python train.py --num_attention_heads=2 --num_key_value_heads=1 --tie_word_embeddings=false --parallel_block=false --extras=["local attention windows", "shifted keys", "exclusive self-attention", "value embeddings", "hashed n-gram embeddings", "an embedding shortcut", "capped logits"] --lr_mult_qkv=0.5 --schedule="cos"
Each number is 500 + 50 x the weight over its row's rms, rounded and kept within 0 to 999. Layers, rows and columns count from 0. Numbers have three digits each. The size before them is the row's rms in percent of the matrix's.

# down: layer 8 MLP down (transposed), 320x128, rms 0.11, rows 202-236, columns 0-127
# gate: layer 8 MLP gate, 320x128, rms 0.175, rows 203-237, columns 0-127
# up: layer 8 MLP up, 320x128, rms 0.19, rows 203-237, columns 0-127
down202 104:595551448412488534457594507488526548548549568505466496582519557521499392543440389461531538458479497461466527400525583466511453518409489413511472558449531472498442512489518504419531505547453459568443566528500508513473517428442453492458519437538493565588567516560576525435431463467485519553464527383558498431591470486532436499465437505519440411538523479365530453449477479502478484535516
gate203 108:488480503469441530391475491475462524537452551513499492487464518485535549425515473585525477504559534584407558553534500479439584462582554469392558508514593475509501572433481426477519454622475373569489488484421489508494540458483435458554537458591519498577483417540519555480386520448501419529471483409476486426386458485483501502445506585556456450558496534484477546545498566491491485520430
up203 105:541456531475470599492428532497469493538479505534453493531509554488433588490498566411571494486558493482436482381576454525543527582529543549418478396483500463503477393456471528454498442559432473568559601519529556555496517386500450462460532563480525495573512493569557480531453460488534466531458435467545489436537460472461372553463619512476488517493444488484520506428496478481612544563416
down203 108:438537476489506584464562434445536647483549518575483545400448532568430481503556493493500557493531500544506424496429487446503559514452602435470480471555476493499450522419502403422468484541507459536518529503458467510441495524470438536541506494426523498584495451564646518549571437573558508541564381472553531481553573514501554460468538514456479537497351510534442534513558493517485471470503
gate204 099:421441504528438509467499511470525532543512545502505525593499431502495473456483462512551581446493420507523539479577553475516519528392498542515518574503512534501466491468398557425621472522497412499513566480438505488473359462553485461579553475592440504441421604510504507599598450526538493541523398522473422448534488483489491490602549400555570491511518470380499548511503457465454491477514
up204 095:479486511502558507587459427492496462553511425532543557608577495439457507446532528499470584538546568506460623565550445487487523519425476555543497500494532546439526492502426415518505454561484501557539434449503564443556397529555478471602423460471510435472480588467530547532515533608523504489523492576532447504410580573507609430514536522475531471522523533389488494580548482531553546572481
down204 090:520439474482532573432576530513495481529584550470511516557438456459464552608555582522450461609508471473409481558464551462434535466547419542475480525476497461453498518474498565544479463431566416398592551483546581414519361547629449487502556468464495496487472494525428487410497560493457473598518541613501438472513535466491475515435421548569485479522472483463487495494477493515462493558492
gate205 106:527494442502518501511474527453471584490516521478514506458576554449554467594326471621487454563475503582432457404482459427576450430536450446491532494501526551491528436477530497511532544477457483546463532526440507437444422509511469530445474463522481397508512562542466455477425430434592521449524461529472551485589479493520332469498474519473604488512455513535517422552502506454578507464463
up205 088:389500433587554493415503433496534373574566469458613423549523469600530536485479469478463506493507523537459518504481517548473486517446440484486483497551513347468585492563566529485488505420456499601414489447506437488515441573554382485507611549478498472454486500552492538507424532521630518529560474504453495627496531461523545491493531560553467519505492499467524457510465523539496470540497
down205 094:556491473516501503475514513592429534516507511494530482416500520785608547498458525512483434542488512436512432480468455477535522575539407525487566522507514502580439460553509532531509521492483526512557571504492517406511514556465496516414474494510482411457517559480476529484482477465543487508521444468546506523541577576510431406522551444434485558545407591505446491508508502516521571429490
gate206 095:488424438562539505512502501436459517516503566533439508562447549598507469411554456468511505460428486572465480579502415455578434499425482434468480498498493495496498508545516477580509537526472454569532507458479525535488533457550587527465551452572536476411508489473549507605479550395474484524496491535505531409542434509435558512611519636499392540510539505435574523496512489494540471471675
up206 087:526494444470570488520494508455475490365465511481474573454466598442496454536429644533407544419461469473584613508509465479561474472523470501481449443469527450480456534502515582495488557576553461534521510454471498466522498545426499560490475529472451423411446569401411479524557576487516536538460461500599534495548481423548438437557480512540470468588567507514588448456537482583479506443498
down206 093:430543428483610557517543516505544509403542467529513514472602513453540526510464524531409546529449406481527444568500474559440491520465511492579489431509500473461473470493505532390454426539432448468523500440544499560437495563464522515443433508527481411580399552584453464455479477514511480474505436521532570429485491519446486462475564474519349529543580527461471506376403472491433549500438
gate207 088:506470505447346441493465502481576545529530471506539550469582523505505497526433474500445420523504453446468401522475449642517426453495460400531540510507470560459461406537593391530511519497608511474476588436519481428570437457528496531565484532509434500453559418543434544464572492581530425509469479429520497396482566479505477489486455613519509453501487520550481469520554515484535512482549
up207 080:404469607388605513543507511449440496513476518605518537445514480422513576461554498520584542506446436526511505555476503457452417497538466510473437516443496545473510507474612497495416553463496545469450499487454455417462507522538580474547455635496468555510523521476487615486546493535483515581528530514561512472468495587393421449485519443465546517450465404528463563508481525431534557401489
down207 093:522471464531571544458500538488495477447473510492472502525496459138549445522425516530515493495552538470507446481472451509523538460514465524516489491511546447522518467506483504499510514542489483504494542573495434502413492459330482517504530412532555485518519477461457495484454544528524533490491524545439510527585431592528566510508469465449537489499539492481532511487440506473457526544462
gate208 094:578461602553490479564478553544483450480517479482529441489508511529539482571511500513499509426586581449515354523524389518540524461456534512493535558588562622433531568531511446511459548557488556525563561460404629410496447472507468536487560456452530547514472448477501489431472568540574439513442451480541445443467487481493518426456489550469468483480456453532370429535455478546549474470512
up208 088:419483476502507422502532495486472464519479544599450481494475474427478456541558547488530411533446434546456419574548608439449473492495484608532483544463522580429446520443516447435500491540429469467605574432392547506481491507402467539508522557494485543512468458488492479398448442527420533468604496474506472513582403482401461470502491537397489526452501515436553538536454436457559517431494
down208 095:614550498470477519521511507543544575490498590514506467447526545230532465542482585475496445465548526492448501502496518536541513517506481431492561483487461508512491487438558483518468439479500495575491471532490425483447648503547520459525471384583449490448521465449481550453453590481510452522551572454523514511507472491508543521500501427525465512472421604533497516486475614543542507544457
gate209 091:540506568479483520488439480485482410564462490441468449507492524540495556539441541521578441529504512452596551523486562497570607515553450496435526448477427479525564471569496522546547516399566481545513399500519527463565578508504435471545554483356576585433467433447474518527497476450540495540496557532452452483522454427559500407446498459476462531536471544345586465456451571519496453552485
up209 100:526480475514539494471466575462539475529475483455511474489519427549379533589461530460501412512566551517509547526442471533568498485420525468443447495428501422449517490498555535523515487485440488517440433432559475561501647596526545463560426470432581586550505585482512509448491424490439467447479496493589576559488496451508478436471443486537593468498408469444602433570413514444472462526464
down209 101:574421435472437507513481522456593498491385500477466434433490559465513509497430491481540436537542431508489588553491435431480499536532437487499522420492519606464552582487541542414472504360530470540530470519517499536527565477505385503522531484550521545464506417447582501502553505499500640468441484542531525612490494509575502431471531518399521520480386525474496465497498561495557434461422
gate210 100:502612549454566568532573578548542457531507504498409545434478476528534476467648527583498515553565515447477448412434492444526487413470553537524533374517517508410512533530411485550426473544466443511530544570479514452553489552461548540475543521526468438466452502547474596466535460558481507478514544598533511515570516462477529536503544544428492589545538537551434418481556581455557466552511
up210 097:583517543552481573482496516506421546491480571576421500529485494481602439446424474521539494451524574566534497545452495424434403514476506527563568527553492554585553565428434480453449446487515465502509404454426441434493516508516565513441456421553557524482444482483495508476548429452480484484479520534539561393576526568521485536474602418458485504539558471469356483460511416503491566458558
down210 102:500409499470489536520552531530535520529519561567485472411541520506617512465551529559563416425496619501569454495543655428497494470546499496581449428496354500443490537510519516577418544503483459545624538508527540499471488480455505469509549500540537519537532592462473561497455511459501507509550514503429535527496561513473434431528555449522455531559543510445608521520558485540402497447583
gate211 102:531521582503447537549507560483474498569550467442582494415427552518610458604564463443586516451529505531471578535470592464491629431491525517531519525575441433461479495524492347555572483557510592491491498560564458535483495551484558510502421501528576528420401476448497458475509478539563451478464501514556453459482519499526418454470510542476429525513430480514495478500551525576603548509511
up211 097:461480538446583505478473522482432489550537419505444526510587507474549463408459500387497370559496464517448579486452370543459429491619529433511557533543502499413536484509517461511494519475552528466413524520368494536535546438483542498604551476398564506478512499521485534478592496404499512444523533462551540497477458511549562444433527582465502435448548520530451472536458480445429452498524
down211 095:502461458468483472488503542447523459568563471430575479546503462436540453494465497458486527545555434600570542476509523518489530454492459518423431537419586555545434500588497547596447521440484468456498572529484575529326459500524468430606522463556542537462521584449429523499513493503542545473509600395434503568497526567456462553558573601477521501578449509524509462519485526501469502524584
gate212 100:545518540472373517558477542542548495537509514543479463489595483469524486560471501485613456555439515523486502518483580485462553400448510528514580569520411514504428461527482461499325469517568453498579385506506479509525521619514543497483470521584473569537484422443567537518551517508447478496512536478574454487509538447454516428528490473437460459532465641516420540431541468439512531451538
up212 098:493537507521523572492464410503512441493415508453498468536545467536572504523551407510552515492541439574458459522509556441484478536489542442506399554456465533445365559358517369553520462563529443552482446454502467423513477570559520476599445565473527476524436464490509484570453413456536493442468633490486511476474569446483526453514503517515394505468482483519493578539486484529581438572501
down212 102:472610558508481463442394475457447473514557494489460469471548421350490480546531512508558454492406421452462469493514538433498511573541373462480480549507476551486470452470506519557486406539590495497595531519489566534570436541572444451485508547473506444547536519508564482541405457511618517494575519501519461500501503366514475505553520443519434505553469477543564479505576521437548525457412
gate213 101:453440492589457490513528438531396493505515555514532450478441464411373481559520541621543509446502498477521529449484452480486506412508449527547580544497518576472549472527542513508559432522511507486444547540476519545425393506426390411460468461579518552439551558408532465577515512422493495454554502460401545471492549453523538572425562491519455468521500536533500499596446531399489571482478
up213 102:518544580511517489573465541533456475530456521422454488599511537525477470468472455456483442381543447534490458497513529399453498547534553515501577514454559590496444529441547574529594574435504535573414513434478498553504503397513481478488511512539482544431521573571613479496540503523495625536601502443529520510511565542460528481419498475427511510640544445470516548583488532502562426477513
down213 099:555493527450549515567454514474566521561445517509562429514505476596414562512516618493469464433569578500555510491523451479528477480548576507518510541589412514488470510519468490504458496499498407501464574507453548520558639446564537586424476492491522482444466516431532476474584552581513511447496492410524643602427532361500439508566510472556473455450437500483511504540493471499476483530453
gate214 107:370556441553503481535558457489463454493573458452397578515548560485421490416562588533547494489444496522500568581497609538474450526545486503536502470500575409513469521521531518532450526566511471455508491444527500441556544425539468421528563449521448557488408488502440543451450446540503476436411518469589527542491444416577514511492532560489532544476415472451454512588450426484499597434528
up214 106:416455515511458568535552510571482527553483530487450468466442578579482532554608494481407500468476525475572404453425467535469441417607510469481433468381500490561514523484536531460521387525402561461550580505486485472459468477637509437437502452538407439493500451500576468529447501439403501527472494508516510483473454505454557441477517556545564468457478561594460550492506542486571535507462
down214 103:442542435486497551595545491513491437472511460480409505503557544432487574447597445515578491517504568532565576488466472455486384565507492561563562440499554600567516526540490529550522434485453413483506483428527464511460450532459500439429541406500479513456579517469476500523503510597491481425455567502485395543477513501481534452504561551458445531495516504480294484510524513548511520430438
gate215 101:545485418447512551412455463578601496448547467593476476507470516477422494506477468453598550555498460428587596498527533536595479436433510486472453544535489478494460548622486499547487584478528489519475503539562546464522457598452517444404564436458584488535559514460521541449586550520475523503523431439449543470491581483491477373541553500386484543469412552546521466522498514484485501554511
up215 091:432529480469445548470430480500592534459504583549474451533516512486495526564446433604585531515460576470534525604435545497474421539506526443422547546600471534577483481487535619575542523489496564541490573577470446564547490519564520427425563513504529494491528585499578600476511453509473474560527582446465531520461497439483480456490482447499544582412473508499381454544489414535447481481522
down215 096:490488429489485512497454513487605545482569511532531526499526476617464414481466493442620473490596526510454451552513496473519402578417483596399486481538544495422502486500474565612485459458533545503452562513554521461547464517524470479486513487414529452435562474389511509560533476414556556544522491561388545533500541459440552477460409445526629553471427515507424495534532479498528482549500
gate216 101:500539479472406606525491474461505549506560470472511435545551494520497557564496528515533402449477506469547522602514578464438534456555428469496501446462579550425512507516427542516494558548449459562470411539510552476545452453482523456493536477455522416469600585499480411495491360443526492570473515504578531558493526505613608534468517448477497542513478456402625529515525454444506549494575
up216 101:556385479502501466559595502405514499465526530437426509538526512497481526519493540572488524457537540519466485424541544455543513474525426578429473413532342488478425447553406421528480488480516537526553516570509581540431474489507496564478450558502488496496493585593442398471507540457562498397488515467371539421462527568516559520458552484509461473536537550562490448544503516467571569450531
down216 099:548516475491451411439511560479576480485493517532497448493429476566449481456516560442471422467472536455406436519521548558558555486536543529439513534439378523453443452548469414519469550553586442471594509532505538540475493521613613435459450505483542473445594459523413476437493560417513438498421549524490387493458525574539470449511542525530457518556494506469560578548488521441500460427440
gate217 101:473411437445470573602587486464492506524494509439461515414469496550443538519428494374528582483601506407515567474510412509506516477517487570577503470479463499503543460532543509592463596562539528603526364546513596568505443417452474394439547560553512516577414535468492467469472463513523501516527499507466441505523500526487439516483445467447457513457565512489561554512580537483466483481458
up217 102:455413499530412418459562464522532521555480463536437534479352526501531497448487568500525597471598552461481507441516503424601458522511476462516594499395555459451455553507480569580401513445484525530556490515519480501508547490486449474465483548496444455474505567478494479446491449462522532500526501453447537493480502584626637540478524497472367512508538597466483461503553482503492615455500
down217 099:540508490464474498502495542489477456441566481456445532564539486490464528480434471533534591481501426508397505545498464374434468445496509589542437552539624472392565441457496573546579489495569502554533556617527488478468492443458344532447485485466541510592508463575464482458419464496535509514545542565415541437484454475488378558496566473588535496491481504500511454519446517492488441510527
gate218 107:514561416477512451483555456566549470480523491447516460561433522479570431482480516488607477508485442514568512572518466522487519543521519478588556474579538518440601506449387369471419505496480411550602442562540534477529510529415585421426481528572476509368442526514503579563445545542418539486494501496528559510497539506545503471439507401583549474473518502424433469532522506545516509501534
up218 107:496429509477506496515479545443489542513495466510472451529479471450504547564582494555484491501537469466517545472487432413479478559477396518515407489540583521541503526545477391442534543473583518502537474381454484452528534438414448516516551468463487502428414510417538474561542435494493611586580430634544579495591525521524558516592457512582556444577471494457498582472538520570459516537549
down218 102:521545511486604494523447455491479520519562536529500497507561573433423483533575449497506562518574552481430470373488409505537400527487483470552497487402468552553528480460510524441602592513525442509448506483494541549438529436479440500451576536512560533516525454580502455448551486442650557559558616457579504626519511573528510478511563548454476481486510497565457569563484523517513493481537
gate219 104:517459451524540586527489434515367585585438514560491504451555496474473463620506440616419427454441534461493530490507532487439529581428502534468541601442577564576516538549533476451512490500458558488450509459514591560471506500438599480543526522541517531543491539464462476531471544497548536485491531457524441638474484527528465624472498536460564513558562515490402433513494484530502544544562
up219 105:536491531480468404486522460514504584524512487407532499557499480485524507468455519517349552400516500536582510507524517485533482462448433530485392478514427487517481534520485497579555430550557488448470393522445469504432527496524412511464409504513511444523521432500560549493499496394512557460431545583448460597608469431537442544517497498426535569521546523463470462606598448435408497523536
down219 104:514502442418539542437563470498502527472519464534530551468475462459447525565526517535492497490553462396531453514562460501460548564522385451429529581545540515456488459423566536547481532462483513587482585487532479496425441431503566488592519542512490548480423449444436455457535539524498504529450408543525475464630483467575543552433541501476509463482579459596411460524412378574450504583516
gate220 104:507420529575418517471465572495508492448552505568532453527439456463532481497600506360487485525504528486484519463556490480521609533575403495536483477455453471484422518558517391479482543568519461557496484489504522444542520505476486573517533437519502611524470470641497529453555526454517524470505350477379479440459531392502467405492506541503493563549450448522586562540473448450488505476498
up220 107:528405557516436542490393513510553415495512475474529410437552490529527487466541506477393477477539429442467489521550468560482507408457517430497485492495419500485442512524503456439403436519428415484471479426498483493541433487547413514467488528546510571438554446638445458472457565455432538422453373542404533476445572429449518527567473499522539474479507427489548510459535451410513506513460
down220 108:466462517445400472464471467418384471475545531636491513464519429581564540397512485545496480501392510444463428428554501546518467481516501409563482493488479506557444553575526490495535576512583461537542471518580482548578412452588498467547527577446492476469488443561588467462563480585539514501512486483489477562462653522518441465523539527529539554497509506531508548489506442471403507447514
gate221 109:555512480410469472528412514513514458477495547504559495540575446521520589496492495525398512554423469527460525491523470557550513550475450531466472478542603521557497466431564544553510424499608515478512469470603588333364565440365489510553474510526497497493491532516526619476477534458523437466484518523466467497522527467511556444493520559565415516537480492519561543478394586463529520484513
up221 109:499483619511523488465490582412563482569514415569519501479460575525461592502464526367424494464441525405495520459507544600489455443470540580560546431519506465560502531513545576449517487551489457513531429498553461471534424424490537459442468456546577523507464482525538494511528570513503516518565603542464431506473538554451439565520537544512609417482515455540467417502441531590486465404521
down221 106:497507525496421554367491470481404502503489436454535521472566545478489493494470535451481442446519462417526595445504618525469471513395461499517459461431567532430543484405548572487424530533528421503500454429560460465576520502454599438464503468474582439466474384456490476466523458487575520541456538505565433537498455528366463519553542470533576506585514524547455497467489567553499516431483
gate222 100:500507584510485614509441561524436509422494445517560515491486595450545505555546472428475499450496519488533502437527522485487511442484544517467378499559516547446472458569517466488480520485510508557492509512413530516573450504471462511452382553435540455502528570446464548528477557448495656531568421503502529475634360460435486557525542500618537554514458486469563476545576428534543491497522
up222 105:443474486428460534482510397495539429458485533520512467391598530541459386459525534467467557459428493523574525552505581468585527562516428458570465557445539487425546537534600458440465497466477464481443470430451452490429546456552394460503472502440539526520450463491526536383447495441453430495525496459537434476524460425424501514578611500510520515518555544561450448486445450520503513491598
down222 105:478544518484507517599485473425523523477459454444495551452522457460499548502385519465426607552521445499479495524520499539494378450448471432463439482455429477563445572413472476403582515467534589559475485495517493523561388451457556504522473461516447482527459464507466585608528631480591514502454509552530513604564521447532460471452423495518560517533437504471578519493549517540420565513482
gate223 094:500532456511546465580528530486482486569457433500522529513447569530462525630474499488493559466491515408575470501665450412482469506509525428534543556540554609495428524556441381463396505515551497482480502523481429474512510471439511553438478495485564492482562404452529462547477545519508458488480582550601464393420493513573524476485525424451501511438524480476537465460406506495515501454605
up223 095:542535584504480550504462527564464507432577437558485510408517534475386563513509605494509544425611522517543518525506611565507512504527543539462453547502597486473565420571601557530518512469449527581628601468447481472422435485403490482576437480467523472533522528512514543534480526501548512501493437507480512522526521485471469546547475438512430542602544458488410582510420545468477482452537
down223 095:506466543497415529513513473473551516469400451400538569448543535552548494503458516557548442425489486582537543478424431504582589511538513384572549474437491444486459504554451588515570453569509544546463501474487481477514528563541525553504437441484566454460416499466557478443476387550504461595488417435498546429499495515532538621409514536527498561412428434519499430461468515468483545523491
gate224 103:523476460502488439658517477550585515585481515462465540484487505463430561544568502472457464555442571490380465485566636518463529535519531446486511527568472516546540471508456477596451596456523570502495532544394548477468472564521408460509498436500535420585477457564531462518506503428560500522482523413494448527477509405497597504526504548452544504505490478499492523483585583517606540517419
up224 107:461547522584454490430555521515488491493553389516562511547483476484563560466440490533528498505511495562546435549452488422464602594559537453485487487449407455425520500464473490496492463507413554510459469453433505576550473505471568388552509524451535454510437554455501464449569549574500561552480489576541515527534498447525544448368524468552463490507510343590592526559464542507505402499475
down224 104:493477501561549530483517409513417548446506516398532544557459545486531465509528624482523506474502481498553479531485486573382548539551487485434548501538547398482498495468440509498458541535527471413431501473451574563658460550486579517476391533507440524386505506456459444558481523647476586497476527521523498561497430569542488464512434466512587535551444474517408437463480481508491496483497
gate225 105:446529525466532516517512548523422468453519455511604500530495476580478378471436401467508475499529502521497491521473540458496471552515530504488436464541414545529528537478501440462514445443511472439563459382486536607450581506495514441567426463506503349457545574484491566495500443481495500456460523521539465437517560545534504572444561403563495593532418486531597581462480407539569562489428
up225 097:549533499501552601482528494450446504485586528530563489569572411388496456487501447499466335454473469564450488490581484546525495481514498535458528547464504560460566547493529448493568433401472536545510402526482443558542393514509600499491472521523460407540549543436430519580505549485548522601550500514468479471549470433549514498581469474528436542536505471492551468542458392529448569485439
down225 102:537492516559421580542426474550488445521533502488547467443545487643478471495508487601544430456505504574435563493470492530516476559433590614510429429542574511498535410528503480500479436511549461448574406419464504499476451506523485497498475563539541499452523511440521509547456403526496548550526499507428474448607427636491468473472515495497495587601499417499561552543474483583485524468456
gate226 104:599577568431538524493440548512483424409409516498542480435547492540607565585449478583462439467456529447452519449596536473456467542439475493399549534547484536513440504496460461475469496435448443467463558486523496650436496569503516537524465597525432525498472467513490479453506538489557511520401557517478508550570552576571477469508541475501602536486471426486458520500415475470566556499564
up226 097:404490440465501407487440473478543551445578440423504476525452530429487512505409486475528538511531495506497551504482510481562521470507547535536406527513469436537577475591474463453537443517526381508449454465530497569555487441442483506520458437530612516511610485489443496462561536469314435536570463427477504506504548533424569495493485581498488489427537562442544535494474488461428593525577
down226 103:377493489501510495478536495490519438506495650428515575499484461452550419517489467513589480460595555472572395497481483503497489527512573507581537480525455462523591507609512436511531443532533483532538432430520524514484463482439513457472452488507455526530509541510453439564521526474398517499550537480556419459508542697454475414534446595527543426459523470484448502538568483524436530526542
gate227 098:458362509445548593537498438428526536510553529553465440506538393502480497605491429512460485532555459432435499475586519516503458434455474545545503445475539504513553541536501513561454455566480498568451430526484511466500444475418561500450561466554574617567486487602440524566511587536496471499573458477428507503429455539529509453450435538495553518523449366510456547493496432469506470403471
up227 102:550530494580507484571507412511522486463460403477541604475509451507478509538558558432497467518536502485442534406417533463617481411531488530524435606437478498457403538490410515543490532543484557458516505454478534463492574461457486610499511494453407526482477490543506472460442444477459524474539467503473480422442480564535557414433522390533484581423437430436474495506532510477609593450525
down227 098:492590435575520481531423573489447539447543503516438386456546494401573515431568489497458510479494584541519520498519489521560467446477589463463463394536562468455571526563553508461445612635601446434498488577464446441527541499576579528483423454574505491524473541560497527590560537552479463425502479461432475488457509532458473488519493480489476504512456462552528497472521584490510395505457
gate228 105:542566495523552426516477434514531437458498485480545507527585498422436602436487413492495390535490447550548489516612456479540514506548513405388524494459515505600438510471486449491555478497467448545532573562461526433499501453416552489446441559438436453594508482500545540537460488466529423466499545514475505585451496437564454524487429368524564597538497513453481519504448466415486442533568
up228 101:572483530379445496478523502528493539545474564491529504471519505486522509451464498455543553489512394494579491509429395442476476389498420405491534638521443568497548455522432507539462509497546432527483412466525500483491409501522472498429550478519556533579484455463487459458466527513518519457494466418494455615540552575485465578382511556477440591505494464498510536484555566400581576465551
down228 106:497490512489502474448484457490602525502468435526495514482521637502521528624500515512572548564501497531486524535504491555540489597547532555579546554493389512497471552533492531507382372565451438500529405445538456571428475590558571450525561481483492524455576390533561462516464485460419461492386491460557511466570531517484473477427551492485438495425524539551545557507517544561489484558468
gate229 091:462484534456454548463586528495555455444521528546516465466545579543513528475547505493438547504504484444424508410471542435622565481538442557487476606460506559491456531557526515445476476469391498607460482464464457575411504516473551559533516616505452471555477587470492492473486531513610448478571542432526426526455418456557625550524548530514468448502437522461601498481491502512570509594499
up229 100:377482445471524490538559538456495435529474585507580475561503532571489598495597522516467425463460486394505492472452376489594500518532562485539508447508479587498489515532531509467549483514482518550482544576477509529485537523526650533527533455467475382557465528520545383496453540464486453444581480455497491504399505535438582452619544534471426559515437481557480483499530528479491455532435
down229 102:439455419528414466460476542439456507545427479428491445493523475373435535562565482522561431570435526478566450467520464464565470485540529526497469548598485507475413491518495513493497529410475523533494463464555523624485390484494553492461522553494514530473582585521592430537504560502529522459511445546557487405460442497587493479527440528502462398551475415589553489583512557464460508440434
gate230 102:550511547511531518453411485491430594511456530569446470458504492561513470557495517550564514458445622500566563537573422571513543567528521472542506578452414502421425479597530495643428502586472513489561466595510494463530557485435549461546481427515495514471561468422458578538579528538574489488532494468543452518383481497422545481499499583534468488484539451529543495503544597460536506493537
up230 105:454461519502512556473483554450461539603429551432541498528542502485545474471481584603401426531513493426447431597488516558500557520543493468533535501582437547418568598440477481507526557478498527546486492426435550486562621385473473453518512493380562597481446525497493446456448461521481448493455498452477477480542523447560574420490461493432525558459548590580507473459527452548499520525477
down230 104:456540557492407522546479570493567487578489493572559614497561562484534458559484522467459541567517510552397416386511454413481489503618452544530527532507534478523560465412449531475471459498498578478531495384497511444544435420453481471534442432538475441444635553537547565509569394500516551544497465498486491427437516624479499468502504489458529526555520485482477526480479505477568491560507
gate231 095:451467467458498561435509500491479503420501544604474524472517440441550469485547523500546545505398603405515509508535489441578456493557474484536516470509628555603478458593372480459472511513497426522550595485554533560452489501522583516474526532470487523500430501499447390510494509572471620543403505497493522429424525565476461471480518446489444552475471468487547439496514616460541540541583
up231 099:418622505510565507502461520556432530503534470519536563512530422495471527495593360475508573534574512400492474474509473543440466489512447480407548559464497543525531427485540460445554511494576494513500509627536579555525554409417524478455500557503507520547524371516478524550447381531572521521519481461494469519351572476443476487524496512485483479563479509497498422452550542550542546555506
down231 103:557521492501491556450429472438456620529525527526530420578444500477457486487624505467460466433505538502526536594493501460411386531435583508567557452439527472599468470525460535513468466489461494611557498395564534538583452622423563462504463547538476560502535519534510524521479467501382501457571505572454511530508521508505516498469549500467584451512475493469485542499415517445501438420427
gate232 097:518651529558515496516459524566476569447517530484496508528552488468469496435430488663493468499521637428549458492578562420427499544483549532508526548512492508622463437449493513461448471477481507522498454482510537486427458475483479503512569523507592624476507478524442510556550449547518503579460500527562526530498557446447464546526566452527563592445576522394594571492550512528516496482468
up232 095:570410555531448491526449446447485476501478401539439433457541466475471486514351443505547611575525509530556568523526440511514538557542545512572498440460523534400500481401518474464422597487551552543496463423508438501409508434505462487517561455522380532554483442434456493560581513520520478533454570486498570431477515506488477517562449460438550503541498514535491626451498543487480566512441
down232 102:463468529514522483570495500452558524507485489525461532477429426638528509535517472450553508434417490521513511551427499594521386495445488462518626509484492441429558541559517506568505513499429447518485528532532384505474545484532552563468472495505387491478506556522581500403565530565475512474574529439465446571446534479576534394501456468545414573450484586550612473498451532507483453511434
gate233 093:419475466487537443545446518499605513494627527439511406495470478531527595483539601488479516474459523505568485522465552511463608577532442498364505453481436443490617550489489504550544514455489518504419475445501534473463493411501524424421463460507559435459426425495485496546450423520569511501476458476427446466541480493444499470513563510434527491549439511396570561552470529601438530462524
up233 107:537506520541490501558495473434506461488574513370414494516474433543472524486570495451559507423472556553533478399456392536464487600555414510456500506492511583620584481446554488448518438468413532517423458542533495512458451559524496450490437455503651487505469453587504512526462534488491552545500442504518460507479522425442501511392524467494525461457494446454603500523502466599454447573539
down233 094:511480457497579495517531530534560534473582455518460496506507556404496592561536504505413468474513497528515510477542478481542656611461437431590444555497459571425541535481524542566479503507402516454519512447523445444497478499500414519530480445559538500549507436472466488475493488519514389501578460551424535585478441502483448581506494547633450477477422491501614469467481548541521405422462
gate234 109:529543565470548428465481471578621453433517493471537555479338505541515475489562505563538511560468503457465554510462433496396519581453543572517589491492529572544528493430468494410526574486577484539548427549442504493419529508495486436439484394525471556502495537461583538554467432456498522481534456571543455477491598560463524491533456452466483437439543423444438584529462480528542480482436
up234 107:419475585453601512494478558547495559467609428470513431445538419460556436468525518486549507561544474457548588504459456544456550471423521476559516503466549575515524520426535447440520516496500502435388581491565402545477468496534524477421475479394414482482453508477514524525511441573517526475518453526546450586454476393422578481446398510521517495450575563501558535527482486429461562443497
down234 109:466473461512458533410442498501546585488563479446490568444542480413505435514504556425569512616506494464444630501376484517468582567456576556375506485511481515479585539487442465471481585517548506559493554436462481563450503501520458512485573535393497509435541515536560563496500461516468505487566545508573414471499468412424437501486537460480551482466461405473557566414494479549532504486478
gate235 101:445552535542478501523553400475537475597485571490487544513510464503504558550466456494474444468442579460535565474545384569553482439599428461540605367567509476512620444526414409500529531520520493463565453484435442467469537464496544519517536536528481414501595487564551550486506532437497569475450440545448552550457484525541504425475527538536503519533546409464569528486504474564495408476556
up235 096:444593506524500448388589460554464526521505457416567507523488471532483464563475525495498543551448522427452509536566518488573496576501477412605427402406435477497576511536561503522558461568518435528482519555456558470555576477529551515533601404542510528506520510543568526520505446534485499521439501497549560512653404434402504526485506502484526583536522462520481538508559533500568485572436
down235 103:535489512562419599508529452409489506507496478456427507472525542571470535542552456432577577548432550574510565546474446523577508555504476451555460444494537560435527469447480457606653434493493553556486558559493522440512617417473419510568518481490497440516571520505537538490495539585548645493581492559463524522537498480569477478455543438512515493560538503508500557539473547554514464439465
gate236 102:464482522544510496519423418590423531488426538534508566410441514515483542503459399521597516458529489541459521561549434450525567540538549485411452405461459433475465439465544476538483512468591509560509497465503501630480516555511470465425542490461483499422490509643489554534524462556536562396548473493490465473491480528435480419437574430568524436411501554473507446496537447483477393492477
up236 107:431555388443454524426510430545578502598513501482521589482522475489464574496444426583524534487499550484497571451480402503385539485485468459483526469558419489512533554542493542489441512506515443534573497524567532536520435504536430539495498502544486470588544503400387494455515463409469459533580568480516559533428443512520478551536540418441407451509528489552549536467508511390510548403443
down236 099:475572432505500439532503419520549494568504450540399433407452441401429508484495461545499469471450520542527495531435446629454467509409554538505497423477581481473504413529533526497518470513509553449508448506538488447522579479497494509542573425531449540602537513489359543417547448535506545471597515487459456528438492548582542507513502506478442468514459435414572432436535544391480499529492
gate237 108:423516538477428483548518537477493459565467452515516477516518502485533490524538438489435571552527445459479509526496415519461529477459479515503439501492557462504610538500418509374426492525508520484455503491470490418580430533496432416560534463547534486489505498489454459512520531434489457575560427583641458502443514436531387592535548431538427520411413468548617490538488523381492536421508
up237 101:487451498545569548557530417514527508483459518352396452421397462518557516453403521469481473484498415465522508545515505538464485553493564483515461539482409552472499563447504472480592522512510520436526531509521509468541503517544547350542450506555390513474459505476424560443563497574577516481414581470520436428461472478518566436505521480413395541532494542569471507486492497532501500384487